config.yaml
hidden_size: 512
num_key_value_heads: 8
intermediate_size: 1344
norm: "rmsnorm"
positions: "rope"
attn_scale: 0.125
bias: "none"
init: "normal"
init_std_qkv: 0.0298
lr_head: 0.00575
schedule: "wsd"
decay_fraction: 1.0
max_seq_len: 1024
Each number is 128 + 32 x the weight over the matrix's rms, rounded and kept within 0 to 255. Layers, rows and columns count from 0. Numbers have three digits each.

# layer 4 attention value, 512x512, rms 0.0298, rows 265-319, columns 256-319
090136153071129091135180094157093075150137151135116147139105103196098185151127151139097135109107148130115096089093115071135128111094155045178121107070132080094128153094044120132121064117104125
095079190076128121028196177114090169127118122070111131116087132172089138091137140115086074150140106155105146164084094192139122098117073079085084125093140117136120170187169124196140160092098127
161121153174117156194105148120155072082154118180133123102164098157121144141097139118124151153116122130136137131113114078156083127155115066188162107159141131083152181097151179137091110164105155
108147091192112108180180160087096090105130116134133149163135111190148155148149132092149070047064049123159083130154127131113158120122145082107120111101167145134107065155074051131137052080163118
141125103137132088182131068106084106130142121137111131140179103161124144132120148062115124142146158143144159129031141114104148154111151076093157154111134175159064180109088113103127100097133133
162102113174145154144042132112096065123137074100108187193143164171099154126148108110110150090096171091117122105142111125124128145121164120106063107136164108104099113136085135111156123090128150
178095151149118076112128135136175172132127164103122102104142123106128118128104107117100112094140183129119145134161096116101134158121122161054115083187160110138204116148108146117103093127098128
138094067104131124085216149102124036114091144155130133143194068151106103157114156123108133084182194129122176051139105132095135124129092095131074152097141183116083190148122154043109179084110070
130134179160092148151086131125075185119154112156122145095134103122126120134151148213138156102122136074137156086154145110123158127174065145113195133112095143149123091138089088111106117177178137
152136152116135184121102101074051134132134180139109137140150139105133121119120159121092126153105136078117106159147078178185111131221100081144071137130132124139165177084104154130128186173119106
068177127138158098091077125077229173152131078143124147141158167130111154100112092146101169164129119118116159138143172184109178124203113180118122122151079163121172120098091172111128194173170117
135168086127140143177173138060094153190131062215160073115138183125121123102156147149134059168075070126129078099122148132130161078095169194108078104115169165108140118153165171118104104107098092
132114185114105128124002160077112163105175085182136105129140098105160137123159163161090099121061153068144144154129067092124122118139162165142120121100126140118158135158107137076106068154111146
059195178170109117165105117113119103119111098102139061200129118159096095125130115151137077079119169162118149075121114074149123106121137076130112121141149122114154114174113144132143098134184110
161093088126133101087166135126148069140102137162115175138139118189100127150113150167163076109114175088123103114167112231110158124115152159160157173089134182153051174114108125149157132162112167
164133124097145111086102126142180165140117125110101040144112156130120127150108166116123127170114121154096163143143050127066097157118161129175104153130117174180071121115116105132173109080093135
131091180132138091156124142081124089120098133123139141083154146089078090126125121140128138124134113133127102129126119076144120172131189093119160055141121142107187131125142129133107077114119109
133096191083119084102147168130039128118174167125113148122117122170102134192131194150142064153134076122151122122212148180112106109055174196135091179101180148096150152119153084127091088107169108
204111037141130129083105155098114163141097153107130090116096209154118140130112128133132173128171110121118131134161106108113157101127127187142149075090112157124169092079098152105110136166113112
117216094147069201169177113115116139088124040187134118143145125094157124135140112112144164084173186146107147099133164111048183154170157123135168109138114114096185126107066136132067116149183148
121184061128177129167176119114159076078160170070122141119122072203133141114146188165110219092135110124128098111133153163131072119086066134035037110089140121074091188128116109107156194116091121
165171107120127085115093173099148126098144037148143138096146100144147146114162164063104192157167108124106137102079126146112164092145100132171174084144122119144117142131175108142134166208113170
104178198115136152148140089098081112152117213166148143108122128126087101132141139161128142106109078115143128117100094095122208149123154168066173127101082137165127132100142109080107115200204109
119131191160139099169186127119148088048140140044113112053127125092093149107153150046095143143134066086129069130062130092128100130160026196145217202078129108136134121071091107132127110176078146
119107079087140138127122159103114123145193104074155138106109108133116101102114156105092099081079169127156131104154096108200104101141188085096101170103150108130183123143108129091158172144124086
109076128142146047143099098147148152105134089199124103127153120123087148144145122192102110091101133098143204175092087115149122125147148174163112132170166162144150135106105162118131136170039146
174093145093168146080117132133121155130091125084123090148113122109129160100129096142147055049097092102104171155166127107147107140191127149109169079118170171131072130099115097109155091102130121
169124115141190073088125147148210140122128124087135129148102120171104112150135104111199096170104122099123138172135080167123157122176158164129088172139115106117135130073122184143139103161099087
137103054122200088126188162142134124135123119073132122144116093182084151107118123120140141134133098120141077104181051128124105145103067146122109140136150213154139149162131108117163137112132066
134115149179177121152187076204159176080090168109123123096135176142124157092117068232162157146121168147130155169161077123133116137176139081174163154145124147124195112156164188141158070128086118
113111126079123062088122116158093133129170148111119122160133147119148139079096125124155112135128117191130146136097097140136099094093115081149083062093123150133103137160166107089153172080088056
096140133115148140177138140153085180137151141166128122112121184098112111176174106170181126174097140144148178172146099135201079116131111081148172137111139090148107173136111098149148158154108087
156057194105123106104113088119116133129143190163136156148124135062123113130127120172057170082124126107138144125109169173145182118168102153090078097121119106111128153106137123122112077132146161
172159173092119140143129062075127185134102151148109148154115150071159080124100144166152099135090120096138119164090107142087099093118150173117110124089153155121119131112136146150111173056149141
081108110115108111146158120101146133184181110115133106133129090147100107112085127083106128088148116154094158132129120128130128150090070108179092149106140191149193082073099173172181119193177129
119125121132140149115132160129084150137145104160125159138158144189143120093090089174170162136133085107121035107136161103161186142148084185176162144088132150119100124075109143112142088139198168
209175089152111159084172114133107118149080164164106095104146151192142152127214079151164179155164106145178070145099172147152167143099071190132124110112163183105144090191102118056147075084195132
058133191119099072203127099119072075127203095207168103129161141119118114151129129112128110131098129150156117112075124081120173135113177145160136117180079110125102095149146111130145138132108110
143088078087111144196126085164188150122126106153140146159102146140127129168122110098164228089120149110114161129175189170082127080109196091146123161124106145099193169159126186116164120156142139
172120159094117155087149096093089068114133175193135167150161077133130104105152123163157193075155146137142085133186154039132106155107098160141137118167106103131112104106086103159123101118123114
144156104134101100062118065178172114120126113027130149179124119110131141163145152106159104121129116147107102164085116071114121122117200106118067097146067158101085161126123140132113154092118175
114108138102112180111145092098077128148156186150136180140079095168112144116122123182149114109156142132129078071112153085140107122140135094105126137135094147127046110129184146087136126107167140
118141121135110102112040141151078135130125079174111116141138108141102176074117093170182106150118091122130110101088077124142108123123101177105151171114117118129087085159115157133127065165146093
146133162084164118156144067146138112146158156125136156131143116106137182132136139157145185167153099125097178092147092007096136157101111116134168136158167166100104092120096147100117132130115072
198151145111047190064167167084155131129094086144128121161104130114114157114125097125098114103148111097131126068210098122114145092125109108121079038120141091137134136192108133148120092135129077
095174154107117112100111141126184176144094118048126178152051139151146141122118128105102114156134165187117113104105115121164125121139086123138118110090143174143112118157093171080143184106129073
151093110099109094084120087107170159157162127135128126118099069110139089160117119116090138184151100093148144156146084073123179089172135144131125072104120153112140168155225141121135135094126072
140149095223159143077086196096144151190141157169120154121157074131165137166132123173142102118129170088149011116179115116124116150129146103038059105116090139123131144106125080166123109126157131
196165117122167169208133143158147123162090153175108173112087093104187076123172112131181091083138146141134082121125028065160145136113099180054118096111146120121149153132166124093135168083111156
176162196091135111121146125096108159146131138098118183134189119109134136100115133083111064128179142106150160133160128173149146133112100159088095076224123119112136157103144151170132170173111176
156124106134133105172142132123133148200130127068139117107158159074070159163130124148059102167125104129144121143126132101121130078127203153094139134156159142161155087134039106117102135165155110
149100082101120102124169170156122181127090153122111151117077199168135117124137128132082192206124110072134138128133119162142114158191123123143185082098122085131073103128076162124088097205165049
178107054182164122135167117156155086107115198115138114135088153124150100127106123143137155118148175107142188114115112109094089103132081134131155082081095150177096140156111158122155123126066145
138162153152104107134152141133169185155111093067116176148156137093154169102196148108190105143159123172107121158103072112079125191098119156094096156100079150146115120175171137141161165179117143
159163094122147071076211104100051068133129129181124207148082136176072100156124167089101157125100119128129096133113127113153165114164092066141094102065154137099111127159139109099108160076109153
# layer 4 attention output (transposed), 512x512, rms 0.0369, rows 265-319, columns 256-319
171102134170096169113081126191147144166161148121058120113160127162143169074108105111143055177086152102127149217103095159074101140121164124122125127110123186084126148080103155087115156123117186
123128076109159149096112182165155176095160188115101162147123123119093097114117146128104115177181156159169085151126105103133146131140149126118144118187179103131120104113142115166188133152150064
098124136186106085136155153118175125163154165122139096015109150117085118131171089146149124131145120142151140091114099121145146072147113168146067128143135146122118122134097138125140166154128154
184141124133116125169136192162124091130074118086103081123120130111133123112106172134135057174123140111114116116118160090116121171107135166150123106126116155139093099097167188129144053108123170
113157100107105034141111091116140099084146176140073096105138181170150082118139094135102062095130119165095146147139107103172117084083132158126062116142142113126116121109111017124164152110149084
149182115115119136165097167185092121112024151096100119126082125168091144175098167112152100109140157121090154105138149067132174128102125124105152127140193115142093102165137120105133124149105125
144098174147174164062134097132105179063152177146113127125114044121143177101089118170141123102045088163159181152058102135098189159146137092163141146170094151110139135103160128137103149130091065
174124071161113081155115144069186089165148194140115135135094157142106116144107195162093155114079123099155147078114156125107122158141046120138117130118091116110165083135078152137161086134127167
139081151118071165149090105138162125183145162130153119104131182097182084085136145162145102113120185139115148139184134084087135119156177180146151116092164116185049105143123074146123089135092160
107145141108114130138082186133091171036168132081114130110111134093144142153131115140149158158167148138182128111131159113193073047147120170167125147169119098130102191097155161153145196115132139
181151171168173111171176063080103100131061096104172132116142138185113187178125121147150165166103121079153137077176107155162129093136100066169154117113209114108171097175118110057103125152172113
106171123094136100146134101134125162130124101135119159087118118112112101065109171130124116153106105151096090111105138097149115158111114117092142115153109114149135114112137077170138062063104145
130112072119128189157144124201144118155097176120109172129149145111135132080130118145147112143084124154169104108102129141144134065108134133090095100126117115153120088184137121096125098116077147
068161101140144125126107123134165129158144138095141163137148072138123080133123104097123121088146128102092177151211128136125113102118194093075130171077144026180076170110102037110144139129085165
097117095143123125162091153171086122134173117079003149082135193108154125115093089151091096140153165121165164113166176162145075119107154112156109122029114178134115124133154143113131114138119142
255100106148169136141091154099152142153177148110048124104151167059088110112108195104161113108113187168133112152090107137126122149132118195108156171159179118215117073127110167144182110144090052
127058115143118123133124135138052109138164194100153169119074140164137152140136142132145094098115127134117119187155093125112113116118136149133097181093070063109124097066170161113126160138114152
115098139125090131112077161162082142166114150140016180166155107084099107133174152141116100131121140103153118194155088164031148169135165182140112143125121181133172044167133173077086080138160136
202155147123130067124094102108125111100133165102103118161112140112106109133121123200152191136136095175050124154118112119123101141091085117182124159085153167095129119144139181059113094160127138
155085187121068151144160135213154110145155167132075115111116147190135140149133097149173152110128114101129114151165116116085171122136129134116145154114102109077096129118109109075132158130132144
133154155050143053116162166107117108174067107090133049090158072087048116139107147173124148192187129131148121125132169124119067120125111135121115117113144092151099101114164167106077157081138177
189153162115075139131140155137054093157117096111095085086118221140168130145192124128099116138155213136131140078174171105156116113135073150134198077152098123141132101121102088113133199168148128
123098077107058138098081147025126103123224151141099125155093145105188115100096053127127109150046121198163106171129154097163082086031122149120080153146045117070142085091134136158168074126112083
100200097159140114148154086107110126092108118187213144182061160178120200159151141116067145133159178101128084119134066109125138142138127140149151165118080124097116147095039174165157119163140155
142157102118161145163139115149107132143151130145110120162123117136109106028138101124104130084134090083108147133140105129155092105131124202140111140164160091061110119104159176152074162089133147
099131100058133142095053162166118123155086134137129160144143075115159161127068119119073159138138121141084114108084146115150117156150117146173071101165044139141149136111157123106175187119092155
131102086118154076123103154135131149124100177086178161131170100161121160129177134099097145113115128100109122157184129162160156116127148109126140128175148181146128168091120126172110102108161105
104125135138145113162133104139096152126061086098163103149171075115087128147155108109103109139192136137091179092086102134140165062155163092143097182099092086155080137121094199134138185135151118
191131104159218048112118135042126166096127163158189148127098069105094147130149139135142187199096144155096142120102177093081059152124119136151111158143152138129145130127079135186118152145147175
211143115154171156122123097131105189152125185127055113124074096163150125125085054121147151120139134098124146101116161138159150131135149135151130108113135092151145138146145114148153242110109145
140120105097138138093120164112127135123133120131120172131146085107102126158142135069180127145110122138119118144040086125153098138143116135085163131174111114169096144158101083216160102071099134
114153106130143125156134053118174128114105093178061148189154090110142106108124031124152088136091088138087077192138075183171121108098139097100160084130129153118112140135061148123135182095134127
143130075170116165085181147159114100112097205088098122115146135084132147129143089108128124118075128128138159174061120143113125149129102114145077099143132115127121133138116183158076108148147129
066138191103101059125064110106120133123117092104121130146152149091093134162084082111134138146139104087069170114129131175100088127134101090146098104072149096139083106111126130105097170092142096
140122130136150144163163091121099155092189132129112144140164123114152147146148169105117132158125119130119167126054085110143128106162167171126107193117175134090143113081109095176118157146086144
144056181170089155205150134120202105188098102106144116100140062101167180116088162178129105099081071155088141110095177190074099068102137122110095104057101163154164117161167167128157139076131133
129175140116153193213171115175112169148112139134079121072084149126106165078138081153162169174050112123111097108172189225079138118123137061177142118100148170097149124177133148152139070112169166
163139079061077154177140201197112116126129069072153129124184132139133112125132130096083087147120082110107130078140137161113154143123178146156119066157144146096121144131122148110179150134110125
149082162120054175130106132160048084161162118150141162113142154082132141123134076076183177096083071141234121128116131184107158080161164127119080171102179106105129160110061149135162136185069102
106049204126148132141125101114119095151108122179113166104135115170166148119116111127129206091093119060092182128156153162104116115111132062068126154173125105147176097123101171097179127107154157
124188110116142109108115149162065097099143104165116138172096116102117107146133107137113127194122110118122149086140153188119152112120100088161122136158127218115122146110150162126124137165119083
152160139075141116158149082086120109125123109134083201104110127106122135130117090187084097135136150164148102169167144121153133113070102087140122099151166130134094078127212160116165101164154161
146162111111162164145143091106082183134073057097167083106165138122103189089052133171122083141196205129036128159077134094195086119125146125103135074084212103195097084152170092169143041106103128
199157121147142079151115090083113100117145171136095107110082163125117125072116121110121188125099157159112125175123096098108147147136195156153131099155152135128131099097105134166104163168187130
135095168124112109115124116148159164155123160092152203131083056154096198141105128118170133147145151102108127193125155111097158138175138047099166134076135146116156114178094085114092062120120089
085162129109142145116105122151135149147118131098069209142044153160115169124094130064087148141088111175108106149114097126130139168122115112124127131126124149117130138082132119166151103103146156
133114139116178110146158133089033133126088179105167156170111151108143105122180099118112169107162088132126166095144165136133136145139154095112075122105113076082106143158175141155163160120166071
134100130168158195143191174165149118187142132127117103126143109112156197167148166151085193124089125126176097125105082062126182111102089093079121118161108122098152140168150079114164140099095133
172145050098167151169138110141117171173101117091087152121157128131161105198190143144126161153113120106179192074069111082198144199088088088150130073099136176113129175124173172137108165161141100
108147108077104112071149109119110134077130148120125106083200118104155123156120095091079103070110058129147167111145132134099177186131106111158111097209117111185146116095173174146142152170189096
055140134080189147096162099155148110136093111121237156206139112129147086058168090142126107131127093096100085123157102190145132133150113092118168162101129193172121110136143105078094144091072153
226163040101138110127106105168171116125140127168067159172065161101120098087061106128088119093140133161075121140132117102136151104106172137109130067140137098203128144174082205095128150121130142
214126136136124136157061117109078121107123142107119174125122145081125156137110121129186152174076121158161182144126153162146091160112110131182142105067089153096047155146136131133070166113096161
143141104120180140098216085141136167138096134139068151163110102118127142150160167068120085134072125162128187047089111186141172189124159108075171093155179133142113074121145208147182155171117111
116126115097124138084090113138092132151126105110223138071092150094116156174176135173090115194108130111167165078091157168103104097127098102151135076103155119090098144091202138122085160115139148
# layer 4 attention query, 512x512, rms 0.0299, rows 320-371, columns 256-319
095147103072132136175181161130138144168181116114118131126152146154109120160170114094124170098084080144115162134157079117128118055107103135131115124116112115182151096102111078133107155108151113
156112097129105136056115161144115172123113127107096129124114090099140144094120147176142147149153166134125151063119142197182138123131094156090156174142167125157136131169187165156144122125112145
094131157115143120208160108082084089100146110107131093159131160153098142174095166104082053112074077089112120170104114091119126081188100143103156162116131114136088073101083101101120133103129108
109130189125142121201131118139174120139138144127145125106121165181130124158139117043117104132124077081160138147133125081089079140147151105126071146100118116134130107062104114138110121141114087
118180108151142141096167192162137148124113133104087157156104102149088153109133114102112117104138100108090141097137106183167143106084176095148115168151165127198101117152126178131125180127090139
145163106149124068107061134153108146156154140109107171123116091092136158117106132133159117113133109155088161078115150141152130110127095146153175135153206123111132117146109104078141092156127165
141146139112135163132129122101101106102102142107170082090133150149174118098125123117105103133123128138177122137160147105079114145112156113148086079132087126058100126124173110179123131125115099
117126076127173117114036146162102116082142186105089186172090073144070148121080070150151165125144176125116182105081148186126103132033149094183137114159126147186148108154131157141122099085154124
090107088124163154161151117133102107093105140133146062158165187113150087135151115132118111105106176114168158176091130122084119092145113122113047076171081174070130124090175135110103133112145122
141136148128089137145152088162122091083025100171096106095113161175186167069136163050156136128114116193100081101115179048116110155107134148133139091173121110116232089161037045147113132138058144
156118123163085103131078160156184188165147142135062148116120102140124112144138137118131134126155139182104154095121119122156125157141151092122152158103131117230168125134114103126125135136112160
098116148117107172143151149087123091120133128114150063095092154116163130130134114131109097128110159136160195157165114091088146133176060087111057117121063135084128147106162090100146142111123136
134102126102065146091097130084142112160113116049164105103098111179115071127117115139057103132128092170137109102178160135114093165129053030138094105148159079164104139119137108108124100091074126
108116122091169214137085093136119143098110093101117154167154138176156079151147145093163117188117036039161171094103241127138162142138103090136135114124172138166146126133147075120124122136189104
167121119113048139103147158060138073114106114132182114121110109132149147126156126165099086151208109097193092142138141094112081108100085129171116109133102095092146110164087065116110187055102119
110104133116112137071092142093112133126087066122161181122167114191116096181166135102102081111183090082147081170137138108143120092131100071089134110106154089149060160125178121062110142102178159
143144132127084158102098105105124147089127108203137112128116088160076191136152151121114113164131093142159179130172166104142109082156047149141109094093077080153097163072159084105061136109121104
155164089072127180107123154117088123159164111093181104144144102030150144036139091210163151135195176140237158092121178142109148059124153144153116173115169155085099120087092073137031134150137116
098192103142195127112134103216148190090127151163056096191119184096147162081079124115141152145078169154043135083106100143158159155142147115041164168132147169112171108117128163129100084167175223
106124129115184125110141118107157124105148166086096093153157204102126113114092150110154155066078149179035165108127107152124173161110125124055148174123157166152184059078113155097124116140123180
122190160082132164164128131142132143181180104125147098130143188085149119090140129126164138178064080120092095091125120138123144129111134152130150160097130105101058058085110124115153105065142167
166099136200165135112091080103123133099068205159122181107115085158095152038110105127136120106154140103119107102056114126166119154085143138180144172190085184145121150163111078148229149160097089
159124183088155069143085100114153107136080090047125238136145042119117134097152083056160211139126057158094064138127144197083133126104160019137111111114162081195160152098081090029120205041203099
149082161128129154110083099150088173166092183097186135122155157135104091088198158128156144133140150112174111171068100083140119082122102209146200153159054075135107117166191071136141131191171115
196127119170088118174117187171187108172169079212106109141135107152118155166124042130168108159124176100075207168149074084121135107169186192104099092124160120126151096104130085144100148203102147
115153196063164229121083113093100128127115119171188111141063189042096199151154175115199171099087052118120070138140160122097161114132109151176136169051061105155062168190111139097078236176126174
122066194098140112142094135123186110118053143169149145135174124106102121079189083129118090176126187185112114176063114136093165128108140086048068156153112107169165178139108110067172154201127122
115167131154160152059068166119082119180136097104134144135147162136183130185102120099123206047198188144139166121171074108182111161150076170126183112132166142127016171205113150079103080135146161
195149170104133067107133151109158165196121070048148150157099128195151125126110081147158154114120165192109093130140139131095158169156071107092144099171108162120144159124136107131116152183131170
126152114139106111116121110065195123066067156123133161143110150104105146129120103177169153061156174084137099083114146099110129130124074140099173145139000142144137071160056092102125137105161100
059082139122248117126170127120126124195084161154105088115054141156107141063120192078134082070098090049118131090142106138115198118147103116075239145061130183106069128115131192061145145130136098
216159038150078091117187186088142136144180173098174187134184139155203096136183078112139083121219096105181201140185122096147142092098147096189022134090087162178140084122184132152122127092063045
158122079063096158040120137170116138116139124113116166173154113061133126096090121180176175161117112139088149071176076175146175137132093118125135122129180121173131187151149132171130130092131105
140101140113145104111138112120139116118131157141168105111079111100123115108123124167102112108148137137194108161114125159069105194115158141178156135109094135066125091111114144133098145132137138
109147117055143150151148142132111127145127101104085121141133139128133115120120166114135129110092120122092111127153088191157130103123093134104144074158142117159129089148117126124116202079122202
122139099112142100138109141112116167118119066126089159180157165107126169132092118119111099147103120143064153065112104128148178103130108104098127120174176156198166087137152095097135110100119134
102145105115113145061092193134112124170173154114110091082108116107149106103153132145112149106164107138133090088193103142156162144113136136132133109154194107089131135130149124187150095150069151
140115103198087169143176146079118118168153154121111102041073138091181126128140170200165132092098092178116070099174176116123136169107147163114202167119108083041143144127098096113129134153064163
133150100118146123164152123143135102129107145166153135181146156112121103156134104091070101129148126126134168170059099125111115107151141124152071086132049196146108093080144160130123135145163084
111168170084118154113111146077132129212145160130139138167081142098128123056166129104139136109157167148165153121118142200101153161070102112178115162115104099031100112101088178106112181143132173
160125097125173077142083124134125156158130124134085179143131143115088140132151142151173168118146099111094155110091143140136146117148102156114172139119119156182111123119127145082145109158195144
151146035092094188041092129168163144135123079170097184141141091147154105165104106120138094197110076074155115049147099127183151110144163106099143091179217129118168145171109157154134100162133104
104142173124075143120146126118139124100152094086158112125111083179166144139122146079081121116144127171117052164143143089124106146096104112170144119121179072102141164187081105164185120095088103
138126100115162138160138159173152171180154163128110141160205154101143095206180133135124123103060072133078118105135133124106179126164160083092105103112088167153122120085149157179103111174184123
145137111059144176136181150095135101143124129102164078137116112134166109165134145098108152141165059086188082084167163109126097163110160081140080093140218105044113121148145114142098139067084101
104127083062178148138078160157097130163155185111115182133135166099072155139150107140177129107108084043126172113130186155120148122135141106110106152101143216166123055074127177121149156161183134
095090128133154129204139124128105118150189189155132091112066136059129156124116129168189086170098130066158195090125146122098137119149161197088073163116061131141137119086115120117166123080113148
096122111072137163146119175155085106094150074113147145090174129104137172223183101153135117176139052149132070129168181095074130103169123116135148114084138120086153123069161094100181117058112143
074091134146128164204066097170104145123200159120151068109152190070177148168134063139159153126161129106165133120122210150125106125151188104084164171126106105119073149107137100137115080148159181
106088104130130190138103128157098111141129138118150106105116154107121158153113190156143128133097059091130181196139090096101093098180173191108108176129145147079084118064103210095117086153167100
069156143184111107075072112128081120122131134112156147144196135125088130104094109139123093079161237178111104155088133093152160123162097154119162130187074106152165120152078091146093123192086158
081198164125107098098157109148083133167148118162148160105121072145124138087104194055094129100111148185127109119105067153117184181166108081061114124173111100112132156168095177199085146110133180
# layer 4 attention key, 512x512, rms 0.0298, rows 320-371, columns 256-319
089083104181075144129087148106177121131150143135161136092083146137132132130138123112125075104127151158145121224117125117160134092147142183122099159179174069086100097103164160097107077130145127
161167131067166139168123110178122128075155121135056153146153151173092181149110145107173111148116154105071157081120137103100102206131129095115159118063117210183181137115097049138122138155131138
104103103158094155102108107136113105129159131122159125060092132106133101092112165130156125109134135131148113147127105145159132103151141097172140181156151113097123154162079147147123068085167104
102096058147103140107134131084134138165115139140168107086064120068147094097138120170123079083145146166156080156079156156140150129160105192128170148218129072088095155140121181097154090089132142
119151187091098133177100096133177160170163126131103175160194142159124162132116106097132134159122128133138159149183099136117115135147116100093124167150126168165136101110089116118104141180158144
179136161067114132103113159156158091079112063135085153209212151145109175143101156081168128202145123121112143142163105114101116142123136117083099151076077178174184155113100091112113189160194142
138111094178117119123092136101066139131093186064183143076069099129128071101134153179099113106127129124163092092099156187139117137128121154141165084175174108123115126168136175142114114137127103
102153193116146062130184123115112173174146118189103177167156148106114126141122112112101134122130125101091174216140077124091103117135125157115159159086117146194106081119110156092067200181163164
136142069178138109121152127135085155097109170151154169081150153107114120140142166164125128136164149082118129116137103086115141116142125124142145129162098126099136141120119104105119083124146151
091176105178151116169169208111098177097195173081138180132109151139127128085101163202106104132151035153139109090135097112131080151127051100186125140101124100151069156145103119141085064172086128
116154161093137133142103131125189172126159126127088113151143114133128158115127113122096144142082102141119152141165128137125117136124142139123098100089153137150104153117126144164138147131073102
106162096167125096107085146114085085121101185129213199080099120151113100149178151113122130156167127125166125144143195145144108127098138114194120148116141088085114121154161123131104091090129104
079117042203115128119140190138089126111104221119153174087084074126110137126156160131148117118158112081145116047082124187106091110117116100156123141120103133098136141191139140148141093116184094
164128172117169186144141077193133154149192145139085180187141148146127169113091116128180149148158146087120134121095134100091082167090095152092142150106135193113119112095115154148174135121129151
176083121146156098068148124113095091144056142131247140098123155165148101109128130143116124128145169123155123122149169159121100121091116136138142113153122071137131122122148118150099114108166091
139125109095168180097127094140145139129118161150142129126106157128122137133114118122159130155165130124162125065137130134146075123086095160137105141115115110077131139169146112140130143121145090
212118135145102083112111124132183161118136163118112091122122064153165086125101094179122164117134176185227153129157112148123136220109166142137129107149171161127136137141168095217137102079106090
136083151153140104118124141131091137131093129117209128129148127180114147046152099181164150114170143130137098159084165174110045096171067096128124061086135148117114138116111093112146148106132140
098141150146125148148095168081140154081139117115054122136119130135126116148128117154142107090086120122067113138103066103089127111142114136145107110119106144122152135124136159062109111143112117
105127153176139107170148130086112131098144151126112127102119114072119131109161129157118104109118107160086137124118105091124146086170126135128156094172080091144154157124143118124113126129109122
130109167209137126134139121053098081065082108124156120093089075100106101164145134137149112119098144190074126156151113082100137126170103109167111086155113103115144118123156102096131084122160121
140084123166125097042098133121152079181015188091255211039070127142095015110186141128096104091141153104180149151098139152153073162132131075188141165140095054106161088244108093120049145048116111
152137130160128055112116038105109137094171117098093214161142145124105174171094056139118196065162130161074143123113121123139119110158139106122150097138126108149175131171056109133093109128128189
164123109061159159124132116165161099128126117127144119153138162131118161082110117088158120164137087065156109084142163177147151127068097163158117178092139177129100102110141105132174135169161155
078136109155026158147042091190113106159133094131125062175089056100150119119150126097136137071047104079155079175101154156144112166148044125137136149124095119115000076154137146143129153103155195
120135110185206093160081217058138115070094080148091100082115085211103110065077084171149079157124121154076133077112074213062146181100080139128096145061198192197172127064123085056101130098169133
202143071163154047152149123075092122082100140155116165018099113089113136088179074164097152150075140145061177153144092083212147168111101088208127165166145100125141144115065063182129093123112100
172075170125151159162131065150087146116091104210189190214177182129063159172119072089159086150151158194157126114094112096133102072102056136126133073116079097187142074078079135105147176149219159
187088113139113098145065144082159102131099183122166113110085125150177207085147052129152120145207101102157136102122187214165131123083084080099090072104098075122058164160116117138092177151156159
120117116127165159106169099146105085095125172123098124172140155167164183119108114105164112112185072104124191101111136157108109173094112125129087149122133149127116119146189143177122149126204125
059129083113141177154104194186098110202110084138115183136197112148052069082080182115148108162070081114085132084096136110135115116073163107144126165084154127176179141153162122085179063080112148
129108188116183150176165093135142113114175153186138129121109159091174174102202136187117155153118129182100133174102118074168117106186163176126140177178075113116110124153086074130116045129042157
141204135093169140178081070186114133093174132147063128146108157135087139123139113112119117169103095070100112082167123078125093167112171106100162124054156195138124141095083083129110129112117178
150142168119105123105122148112112119126081117123129170142156135126154116120101160138144165133105152122111127100094134094137124094082113133158113106113090127152107148149145136132132163167144095
093102179149104127163095160186203144126179118141136109129121122149091155174068122127140064095153113064138190165150128107162091115172132118115134149146177169161102136108162073111101068187136101
106131107118110154160095139189170095128187130138089105152121155162120178138156143106116121128153103094146153122156169116128086173174104121096194110112112155096136160138091063164121102115098151
162130173077124161099165064128105111139134127123109136171196171120137133141136162148130117150104099187158135137118120113090106100115138117087080119080107145137161095136111116086143182125150201
081103169097130132092151126130136088107071105119169125191174094173147110122066097126106139133132166124119163154123087146184111101134158146136109095094161147166057125111173099118070106110181088
107112091173155085120127124094121095134131153152150158103102129117110099112175156151139115109159103096161121109056149136130117134136128125154163171183097083124119106165106111112150164110149128
143062147169106079100148125146137123094086185101126134142117116068151070096169112150111098092141132167121136189101149131210096130134122166063128104136112122174094132099154130139189178105167209
119147187064099190122112109164179082108178069132057122199200102124123180152073101092141131146106129121080153142196118111178096118149132136083154096100129112149137134074143089128157171157132147
180144144061182176109059117131091158097111166088093127133153114140103143107158106136206173156131104050116138074095100105089078167063032106168111146059107209112122159122111136100159137123187124
104139029174133072146167152097087204153041191086160156054094115151126112104157169174106090129127152118181078049081112154116122098109157179151173131171120103139099154167146150147102131129131112
104157124095134133105113087148151140184216113146045108171171111130131178135086160126167112099080121133058180145230154145110155160111113175083132065133186109144110121084151133141168101125110129
178117120115127116110179117097100113119117138158157148136130142139131103146133157144137120136177157099154087128147150139115113116116092144088110097130130094121130122123159115123113158120147073
107107170096117134146117121149170086189193090105039126166182122111124155082100126079123149151080113185109087128157129149111149123168175155091136118070118116139146109109114167147154196158101130
145126137119095134075087115134134136208142078118104135146183109181119122179147143114088245130126159163110199254206180143152126177156153098105170120106186155209118103071140147147078122163143080
169140129098118075089143071121148133217157036119099175125156144136117133181074097063124172132130072232135134195219155163146202153113170065124110131103178095101146122123121087155084180150106152
140139170131122106133120140100156132127145092166097118152178107122138192167123069092070147149129126178052150169182078104141167160199138088161105165130107106175147141099076152154121207204135120
168156154053115129128108101189181103076195070113133020151151109103123150156094192128108098159036158136164188066145131128123216086158106166125165000169176162091111156126157122041127049108141064
111105090166136141131130077151077157076091210111227125068099158148136140104156144138166147086160131157181167104098095136077104130103068131169153118130091129092083150222158069197075138148175141
152117067120127162100110105144136147125092178143206126095089164152146086130148173130181121149134125134214139133136121116125116144090129133100137138128141142103109131176145098145158118106129109